From a checkpoint of a small transformer trained on Wikipedia.
Architecture: LayerNorm before each block, learned positions.
Training: 727M tokens, 2773 steps.
Each number is 128 + 24 x the weight over its row's rms, rounded and kept within 0 to 255. Layers, rows and columns count from 0. Numbers have three digits each. The size before them is the row's rms in percent of the matrix's.

# layer 2 MLP up, 2560x640, rms 0.0498, rows 2382-2403, columns 320-383
110:148109116139147130114149097140134140121121155112115142106122134170137129146094181133139137112108110118102158115137124142154099131137081123156149177102150148153140172106133143144137127136140136
103:124158152132119111150135157081151175138075132132145144160140139102157152136154127127116100109155122137093124130146102141130119106119130124149141167100141117136097153106094138075170139164111122
103:097079104114088169118134110120120124165116115136111125123140096117178105132123179155102071102092203108135139105090156148106147095150151113125136119167122147120166112151145111160138120112078085
122:156154112137155139123171092119097129133165110102120209129140158118114105098121095155085092099113124148133128121139151138138127124118160138136140134117119137160116126112159136106142086116113057
094:079154112141133112150111150116106123147161117119113157079110118161094119157126103108103118140133147129113166102116129102111159120136142052096088106073165137141180128163141140093094119103125134
112:100155146149151117124136123138144158129146133123153105119147098129126131120105098129154149154091114140117147115107145138090090126092156170144106122123148158082114103141129108173108124110162117
094:146114118143141162164138110125089086095195134140141139123080100141125162143140113131148157144126121109083079139128085151115095148132116162129138120143133124144119147143131169155110134099133078
076:120126101082116144144136101107117126122128128150128166150106138101159132121121114155134099146151157099123125108182125093160133114106118080082094131161118145154141157102135141108170157082128137
094:137141161114137133153169127105130154105133121167149101128106147124140117099123173108114175131097112111064103156153126106102127125107143130127125130148148123134138128125137117072146129179124127
091:131130119114103124141165120108137141144130120133117132176155109128128125125103099161123144140139103109153122151155105122128143147151135162102125136149106142128139109172197094136103132130146138
094:131143123173143129127125120186112114145115148116165113165140129137125110088189116139137101158140114163095116141148163110134155104139117101111123082129164101138137151135111113116098106151155104
100:133137134130125108147141162131157110158141138117124094148137104116156124104159178107115114126110120131138118167144129119148137166143139123148158127162152113139126080107087059110134094171138133
104:079135119142116139159164099141148096129162116149116111135144139110130126117101095071145172129101134088129158131146126171111168140114151115152144112147111121111075168137147122114173145123121093
117:099131063158126159162133147113148124116104155125123119157109120130094110143169126136119129214116140117137165129112159092099154080109128119134140143102143166125124111093170141115144131109141123
092:150116179120169081142080103175116109112112162093171113091095075133155093120153179150143141158107145149128172161193095114121116120176117072110120121153137091079126142145119132130133128111117159
100:120154105151179115169124159139115119160131155123107110139087102171161124145126135135108124138158132087155091153115137125115129153113106151145179147111121130153117113157124079125200095130096141
095:121139161102142111109106133110148132130104120134121107143125128076131124093184165140115134110131150129100132140123124164108107112118130157155124154136124091105134150140129138118165130130100105
115:117149178157148113106144162143143154112141134150101125120122121131155131163106140124114115093119157098109144152104154136121098132106144150152118158143165125065154141149130149158132121092132110
103:101125155126068169166127121139167109130106136177145106091119179120083150136121122132152081116131122122139132123149127076155119120172143154115164104155168115139109165091114114121151196161100111
093:116149129163136141102142126125134126134127099108154132114151141114171133139155118085120105134124182140130112115113164112092119099092092130100102151151156089132124150087126124127102148122135139
104:106145103122135144094144111152145123119144134104098113144122146165140143115151103108086099137079134122139115105142136113138169144165120096133130175167102137104107136122124143089094118061143106
101:168182123083143116157102141148174112153097123128153171129130133162122127180148124053138091139142142137110147127129107163109143176126140137098153098132110129128102083114128137151137109141138138
# layer 2 MLP down (transposed), 2560x640, rms 0.0459, rows 2382-2402, columns 320-383
100:114116128127124113114155159113168176130172142119162150145117131127110073115120113104133118099097087132107087130152137092124049139111136103130161099162124125133139145143139142146116124116094113
093:121105108105091086093126113151126123102097155137150139129170165112137093130115125162110068128158124115090136125117130080120085127161153137149128138113159140124136157105152133126114101117159134
101:134099123094165142150154108134093098135142130169157128106168118100091111131152116133117137164126130092129107125103130119171097139137162135131148131120163139128131107109114112091160154182127104
094:132138142170065115118058123154107181149158096147098091100154130139121117135098100099123152160140158155109104117163103095082144130086126117124152118114136127134101114164091154122105100117082140
092:145116094145104146129098123148130129076101138134138133131161099125146127120123176122109135115141101109119095179171154100101148171126218140131131093128116094150087097114135128126123107069087127
103:147141091095114092139084114145108176147131110163111122158175104140121138123145128154136101112183141109121123102119123130120170128134140135136121079103096137114119150106131122089124121103119101
098:169150076137126104170107122105103132107133111130158132159116090138149117074074125156132104119157172172122148188090151138124140124138131092128108129142117150118134128107136136168169099067155168
094:130144156147129155121133109072134096113106110121101091147137118100172149100140153107108122179128199119092124111162140116140133106148121133177109144162149153109103143130121122114141159121135111
102:132114164150116129150122117158167157150154142100092131148135135165110146124099143121159124110166121131116155172103133161124126123130114086122153127091088108167107088108151172134112113096137135
094:143137124104165091114144142141113160128092116096168077119169148124136155097139155148144097151128144115125127170144103139123114154169132132077137170100128120077155156099120090113152164108156141
099:130121166155141156121108148150115106147130119096075066143127079141157107126137114111137135097134080165143107096119118194161117114148102127146153139104108129098140142133145152167140120126115118
096:119132167138098160136137124193103154113121136117131152109136159153094108149125107135119128097155172108140140106081089122112121167086135115122150089136139155125121161135119151159115110151094148
103:137131148148125120159126143142107139066169148172131162128124118149125147134183146188111124133142127131115127127108128098112148104110127138101124097116135131162166098115064130156091092163109163
112:138171160131159160102108147147101118098145101144120115151147143154108154112099159136148130118103154127129132097062161119121141110139145179141138132133119096151082110148142096151146114105076147
101:123141158139145106136119083107175116158156111137181118115178125074106138121123099106149128152167110113128110119143156132116116115101106112154149134162148091096124079137136144138130142135110097
104:092139161118110165141099088137107098107113118118120115145139110143142102140179131146134092146143112141151161120122082101131095116151148123146118152122137151138142134107149150139145147126120143
101:135134128116160181154100117123101158123150136153155082140141077119130145181148100138116129121139139135100115110122102100212130129139116122102105094137099113089175155143141170121120100087143134
116:141076126135162095131126128160176162090125091138152135088124114151166157128136132148122095102144125066176164141086107125125150113095128186135154094121140132140096085157111109075159111111097099
102:134139090173131095115126143137094116147123198118114102099116129125093151124109144153110122091091118155165152120140122152130129138133165137115158100145173161097131123156103159128107101106124111
092:168106134114134177146162163171096133121168119122106092110163135118110123144073117121138123106107090183126150136118178134090123141136141139146127124086176170138124120111118115108150135118150099
096:115111126099156118134152170126151112104088140129155102108113138126147127124126133157099157138169126089128128131094116116152160108140175173118153127109131093123089136146155121140184142126136084